Weights of a small transformer language model: learned positions, 726M tokens.
Each number is 500 + 50 x the weight over its row's rms, rounded and kept within 0 to 999. Layers, rows and columns count from 0. Numbers have three digits each. The size before them is the row's rms in percent of the matrix's.

# q: layer 11 attention query, 960x640, rms 0.021, rows 713-767, columns 480-511
# k: layer 11 attention key, 960x640, rms 0.021, rows 713-767, columns 480-511
# v: layer 11 attention value, 960x640, rms 0.021, rows 704-732, columns 480-511
# o: layer 11 attention output (transposed), 960x640, rms 0.0261, rows 704-732, columns 480-511
q713 091:471537555523524579436585523470523474547522544578423497522469471522416500404516523474496488530462
k713 096:492466480531476499537544544538522521488574516373412518526463434575499505509586551407451461423584
q714 092:510324422513560491557470565510540527474505409502557506526466444488537499487445556510418526440539
k714 095:571450528520508516466505482506518488546500469650549538543413503444428515465475523518505502479528
q715 096:587457510550564559510493505422570645488523460510414406519491537497581487459444429527506525523621
k715 097:479544473532542442451515445505516574626411520607430520442483545540587518514586418535570499475494
q716 097:511493491502477471403584547396548399463514425397458495432582542523511574526497629510508494521533
k716 101:473611560558559497475434438539582506460634490509548465534531527544502565551591669522568374487566
q717 089:564504362552476409569523529425543594532459526505482423469469585502573520502501456481449539418466
k717 091:521470486545467447426558489458533524605522562545515500486488550548448533474467456524595531404497
q718 094:574592623502509526519512537481478449507551587458432448480527492479529462503445505464473444479538
k718 094:483580482461530528513456448569540443563496508423461488550573435475503482524510509475543430491500
q719 096:465584558519591534501550418505473458601496635475472574582508497509442560433510469493492512512402
k719 104:496411494518536463348547560535464482453438580376440528482531506564439471505479438489458517534423
q720 097:512418484543581497532491445557482484514464513452513587450479587347571440542470401435473473541522
k720 090:508371538521485526442523594478492512538448488500548625517555526476371482527441456552502515536446
q721 102:538549478425525452511515475467418483548501478575389542494502428615552466492438441430428457522366
k721 105:460515523459568480458512501529406490487493505512360466497477446539556499496500442467503494532453
q722 095:523545542472443480538521469433428500489498523450447539515506526485449525494576571487498556416431
k722 101:417487515505466474507547549450485514481590545487542522578544538581568503556542546399484542511383
q723 104:481576526389507456495527524436563548486374543565476471479361510467449489463576477473483438451486
k723 111:444449452537499431554475463511454527484521494463446460485419455559472578482569434416473473459553
q724 097:480471531523452521429433560555573457572469507514551492482535422410510532554507527550454487462571
k724 097:550611504593451426471458472493537455495410508552575482410574535446522509524492486578578498530484
q725 091:480561591475473551481576523528505390516455527522531477495567475453382505500537557562555451581492
k725 094:523620529469507580486512503559542445450529451455488467537535470522537499536517517470511448521547
q726 089:606673619482560557518599461444513503531537535564429466534499375584357477461552474571542509538508
k726 087:521518504482549499487497446549498413469472513463366486442499470572538537457574540454552393437584
q727 105:393434541471517528533414414563510412442583501494476544538552508476508566480556464422530393523547
k727 106:492495420471417599427542598509588502504505434516570603520490496438451484505495550626371546560477
q728 088:488398400502476423499445509504466505470442429479478538449459544494522465481532603520466554427448
k728 092:502426465430423440502450460463458589573610533545553511564524493518473491470512487489531543466514
q729 096:562454505424447483473486508502508627569506480470555375520568437540454468477457526515463531522480
k729 095:549535535449606507532495395535478512532438503570505417525514427458517540519570452574546469431443
q730 094:548514503547523511507535489419569627522511392544489396547476482488520493448440396552462501494614
k730 095:490469516500441421494401433537576514574477440491483571499474525501458450497505480483568500470506
q731 095:492552518471462537456501558465535438501499434435442520462528492472464541504544528393543508461480
k731 102:447554460482576459575493489516542527426555444495486493485463458480502516541550493432411473514554
q732 095:436492580420510534489496475548439381496491517511466543388572452441525492555502499441562472481482
k732 094:560573473520473559485529572463459478454527445452498544540597460449485446537464506508544515584539
q733 103:486493508532514512478507505584447480556502538392533460541462478494460449553516543535486407568450
k733 102:505476525441576585528518507490557511488520526434537437571568450564511521524446532511484480490517
q734 095:563436367462489395501481522547550636496478407535488465484442529529498429511497547488478535447502
k734 100:522397523486575455538487420530436562531557456621527476501437549496451537481450517457514518485561
q735 092:508602444593483521515525526476502433447568492523494505425506413543553504488459528446599407528506
k735 094:494447474449526536464508535542581516505609473395468508540501495520506524519516552372467497503544
q736 091:524507493500513569507516546544574493556483544528590397489440480500471517507472425513550474555591
k736 097:553445473463527504542364378519485531476417482474551457492487533399438537412483503578536540545571
q737 103:469517537457499526546469478503522375424547477456489570485612388574579535467444457464473473615573
k737 103:472541483538479501446396422551547494451509455459450545503534438449449451460485540507488541556552
q738 099:483405433612539490510560484550479472543489465478596641472418532539611494498500595433471521512520
k738 096:524415480499434570477551584453542523530466480503486529492474506509428507494556625452479489524510
q739 100:499548464498408369487513517477546479419489443404512455531578427644454611492429476535481482550432
k739 092:535566486459571543551417403487550523541541455473509439537520547532532467546574506435496445457499
q740 104:534334548491548498555428488643487475540493490496526587492497465426530520501518528459484512467569
k740 103:535528523462457482424502513519450480537480560497549526541552437411389460507373542552490557545507
q741 105:527572492571494502473537630548466609549520555527513476515415552533411528521585533527460444571442
k741 109:458397624438483516538501543562469504556534514501468448552486519488429514490506514449491474509515
q742 094:608487470529497447487558492488508629492561452487530453508498509492500471492538540465468556437467
k742 102:481485532437523438433582517444520521536550570611450534539475504572531532468538480507526521465445
q743 089:466522536576498467478548594498512512425481496450481427503543492604530484488455480539532398587474
k743 093:476407527503494545505466460537534517503565471475548580551544513532539481456517537461442530580531
q744 094:543587573508507462430453490521463557463547572464500465588525482590404594473506509575483465533445
k744 092:457545527415530425462446436568511460538510522456490472544441527508557505494507482518485439454510
q745 098:525383409489559395495485463561536537506413479429468537461403449521573535506419531462497495545481
k745 104:529374459431520432456490373430490594448587572536456531554458491515439570470464469493591542492480
q746 096:507557483486448503504547513492474487519479531465547481470466504517499464475454520518494477559495
k746 100:448527490423524486434380428553443505461496562450381558495588504532501536430444520475530460447581
q747 105:478486531474394480507451529549493375480522474448569589437534462506541479495570560467527526503548
k747 105:511506525458442600582436515497539531519550500436533435600567394476539515488524580506439485493585
q748 091:434420429453502476553410437559498422484505409461467498496507438481574550527523452421526503571575
k748 099:571503482485527554437534454457548560535520493581582556513546458457546467511465476547390551516458
q749 101:468514480438492561565420524427607570480573512531483383562494526505458507510495438501481511504581
k749 105:475479465563535480536465459577493518512416428522509491464405566450558485500455472535448520513518
q750 102:603502411499478448582559531578500547521533443416482502510489471522402460570423525581542491471464
k750 098:544396449425577511629437429542469484537563464465559430581523528498500513607580487368489489528515
q751 103:426513585504531545438531408466553507462502558507507432571562425530519517449540505572515603529500
k751 102:450599539471544520436553508468560535398490603476497470467554517491602476486534466591504493446491
q752 091:559587515390445567512567491453551516412574461490376436486535455621424496459466430513484486481570
k752 087:503568474469567521460501425550465452486541475472445473490496445569512533519607556403472437424518
q753 101:554618501460388530511525629459483520522606485495446514456502460528513502511492437543466485495569
k753 111:494550522543430522573396400597465482554486440446427475437516482442502448535466560435525461472578
q754 095:483434559542516548535464434513421453582505554519469541546549530407609491486580527490357512460543
k754 091:462450511519369547410516599438552488500455583474511572488523528438420461444437489534492531467428
q755 099:515450387502498416540450514529513643525529451499557453446436505517497468469476530543516506479493
k755 103:545437515488473386567456411506489482504488473571487491487470541516491501490470443534540527525506
q756 104:534496417519525498558481581489527542535548504500553525470517504568463445523442466564506551496471
k756 105:554431522577478490510421445578510417456460414483543449464467524460483449506480524440541518589580
q757 094:506600641518485495452518536419485488457518513520438450571506527586444450363539541486493509563439
k757 097:404524578480484498477558489501519539513601556515498502537511480566541479481580482442395507497514
q758 086:456584545571422515479488484463476461406564456429421476507496515593488512403463499558482515513492
k758 091:490474503485521519560460503550535522466576366387493441468522539520512442494566522343525477493538
q759 100:460520501547546463534445529521542482519474450537557464536493586426500555519501477550435474482572
k759 098:499548579581529527416536472503509497508402423502495519453451539503478439505429591508466503509524
q760 103:429444457430513566483479497502468411531435504531502596443489490519608507504489517446517624491447
k760 096:540512456577482529511563523422452525466507505538460526464480504438469469449419568542556628542490
q761 100:468515543503494483535555419462502382523467492444504609466521534444561456519566565450516529451551
k761 101:544515474527466553453608571458513468497544567565509537590491436520507508528528656532443477522458
q762 091:550533508495528540520506436461481563514537536576482498584454502467517481519551553497450593446523
k762 095:515480488557478437455593491460428517556442559602478457435400580497432437506493437580485557486405
q763 097:557431351457462412592487519513522622515504491445520416489417564523542475519502423447462469471546
k763 100:498323498447517485525523464528441544556486427520512529487434481517429498466475502474503525455480
q764 098:458535554578514567469510569490432492479455613541514504480466513515426488430514548474548518555409
k764 102:490529516496539427494427510489468470377456531418498428485588606502522475456495438477564551541501
q765 102:431543566550531561480542464513441409487501470485474493564471545431462437512578578543458494502443
k765 107:484536513486535590449568604478493516527487616546538539565579499583499470522535563515450523472453
q766 097:550438346481492498485491549444485573499547464534531491489459478496554465523400447486467585440522
k766 096:484452509479455464573473452528454524557574480517449417484511468445503534521457500510558558521519
q767 102:467446533522531583446562525505514394503444501488472521469508452546595485468526555446514406539526
k767 103:437512478490503554532478522514537560496565434552479478591537428536460448501551572459471541512566
v704 100:485508502484443533479519566506525585464466489472511512495452434428496454536542495521466496567575
o704 098:536429434481590536564539442557511499491499544504435498484452541529491509502445526444561552478464
v705 098:452557514491528480483460533584563452533518516565513530520496466513474508410476527539551513481588
o705 097:494428552392457518491575458450384534534534584452492455539539445535452455619497478483415517504467
v706 097:521437412455580486497495474534530489437505587354515500478519600546503471452495617453477531491496
o706 098:506510578549477517474499515422528512522506483626487435525436502384464503452462464486422463491396
v707 106:538444485492505490514483423586499487526490465513543531446594391429443463490478565474505602470524
o707 106:517496495534507544512476554478426512500554510478451443566545558523444517578445415486508465586530
v708 102:568536451466548534493430511500491504403466510505506472516510464511469394473606537489492566472536
o708 101:554505517454482464600495430521479485604545564453500484518551518533547508525498418393507471499504
v709 102:452539538625499461478484451442471504486523505458469491524498480521533523435512535471535499538488
o709 095:567488523448519540505583539470595572503436546534556476437517465481427525628467452581474532527493
v710 100:456583457525494484560414507376541440523566583498459440608561580464561558513524408480501487528380
o710 102:564457504549495426439525509568517511498484440545476593462432412481516483518498542523451493488563
v711 100:517490513476573445555493543578394453526559543387465532448474552488535472507536545533421618457504
o711 099:462477527438437598503500487452574479458475539539539472539508508484440537547472494561556531516487
v712 101:478467451439533539371447525408515464479387566471439405434520529473473484460455461435520505583515
o712 102:555452537570487477583500511548507545448502413600462567491478492486521560545537458471430466525611
v713 098:512450412616578498562553504541444534494587552571480438479459496528432571539417524476519479533457
o713 099:446517580457433599481538470491534599586474477457562423542563463472498430503542499517569518494471
v714 101:410515469501482572492537555566427431455454431453535504446401540491516497487495439540416539554501
o714 102:497590504414489510502595444447499616477532500552435551585547480507461506515551451509584456416438
v715 103:494455553542479581481430501407547492485438494517497519519473466483430481458399476474497418539488
o715 104:491567470518633446515551492541442536491572515476517488441549509526593521581472524526450553522472
v716 102:444585399470554569499502257591432491548467439458583515500585518537442432518515522445471504542548
o716 102:578373580505427472507522611504516449478552571576433424472470534518578436543504455478581537493455
v717 102:481550515509430491529546547532534526489484529445458499577435508403524501544529507481454521507536
o717 103:470527499522551474458488524456522571477464517462474482424476432512529576419438455457631551572448
v718 099:464523539441499522427425465531598526440474532464428549432567565482454381545496475542559585367515
o718 103:555468456475501538558617444497399492477517546526493470485557496499512503549503400399426533564505
v719 102:502523553532521570568562537510567533561458469536510496404445409468419518501510539470450484463562
o719 102:519512483493537451490476474507445533478523563496481496537519589501543500514431480526523511584542
v720 101:574615469376562429491450525554547402582592485524475483483540593450559538491460392498440508516390
o720 095:511525583511482600477500593496474487504489508516468538546423458520483502510495550473408465469589
v721 102:439540492542590520521488456440465428473426485476542450427510566484474466552425482537466541504457
o721 101:553423534557468481463566504512522504551489500540429534472473456565535484476496455461519440458481
v722 104:488521521454459477469466511404605519469511471465543558480618485520495382505612507455539471545441
o722 104:479436454540518479544526587570416511555551521501432550524413541515515616524476487512468626423487
v723 097:651533543449586475443508445511471512450508470494479474521558563513564618544513599490475491472437
o723 100:430498497533384492543581555456570467473503567597511470493521556333446449469586411481491532514468
v724 105:518483459492609500476518509431465493518467512475507422539501449487449582546398511466527450541568
o724 104:516556500514454462547493448547473461508543517544415536391489518584538481508498461499475533437468
v725 099:410510451532538483484530494508489530543514522557490457475508468527578456445510484483596438458450
o725 099:527499508509484411483469553433547419482519484475604490523540479479423572568452569444455520548436
v726 105:518548524536477490511470534568570521488480483468557469537640467446489576614530520478551382469493
o726 102:477503510520512541468545464438461439498482496497421504447451513497480373446472511425456559564560
v727 105:415516385451529491489578460509450483474519431412503510412571480424571417491468437508469477535444
o727 102:537496527563460522497453466545478438474386516534537570500542521569460530541514475504517514555493
v728 098:550488525519575523545470537440464429588497481508524535488578486530480511512549466573423448460559
o728 097:518512474490471437438518467526527518535501554484573455528446510522527497455472604442468499528440
v729 100:458473394582414538575554533446493558542488368522484584561542483562561643455484534523486534585563
o729 098:454516517441578477472445420552504483430573601457536425447422528530495390531537482460497402387539
v730 099:433609493498536487467451456444432526499459490583483430503482535459557575483449460504520492490462
o730 098:519535584509452445544546632501568433590464495548512464462576515533429415508538516496493400546529
v731 094:587445442467528413565564459543495444524491424524529530535645492596523527600477453531628464507485
o731 096:491467499520479586460436491527418526502531543483479515484442517510522528411540533573418514411546
v732 097:461496491564547498527534506582548436624463512545448492481565503534471450445439550477463505543448
o732 097:496513601539494541432492474380464423433461472487629529498498537530515453487621505454541529517450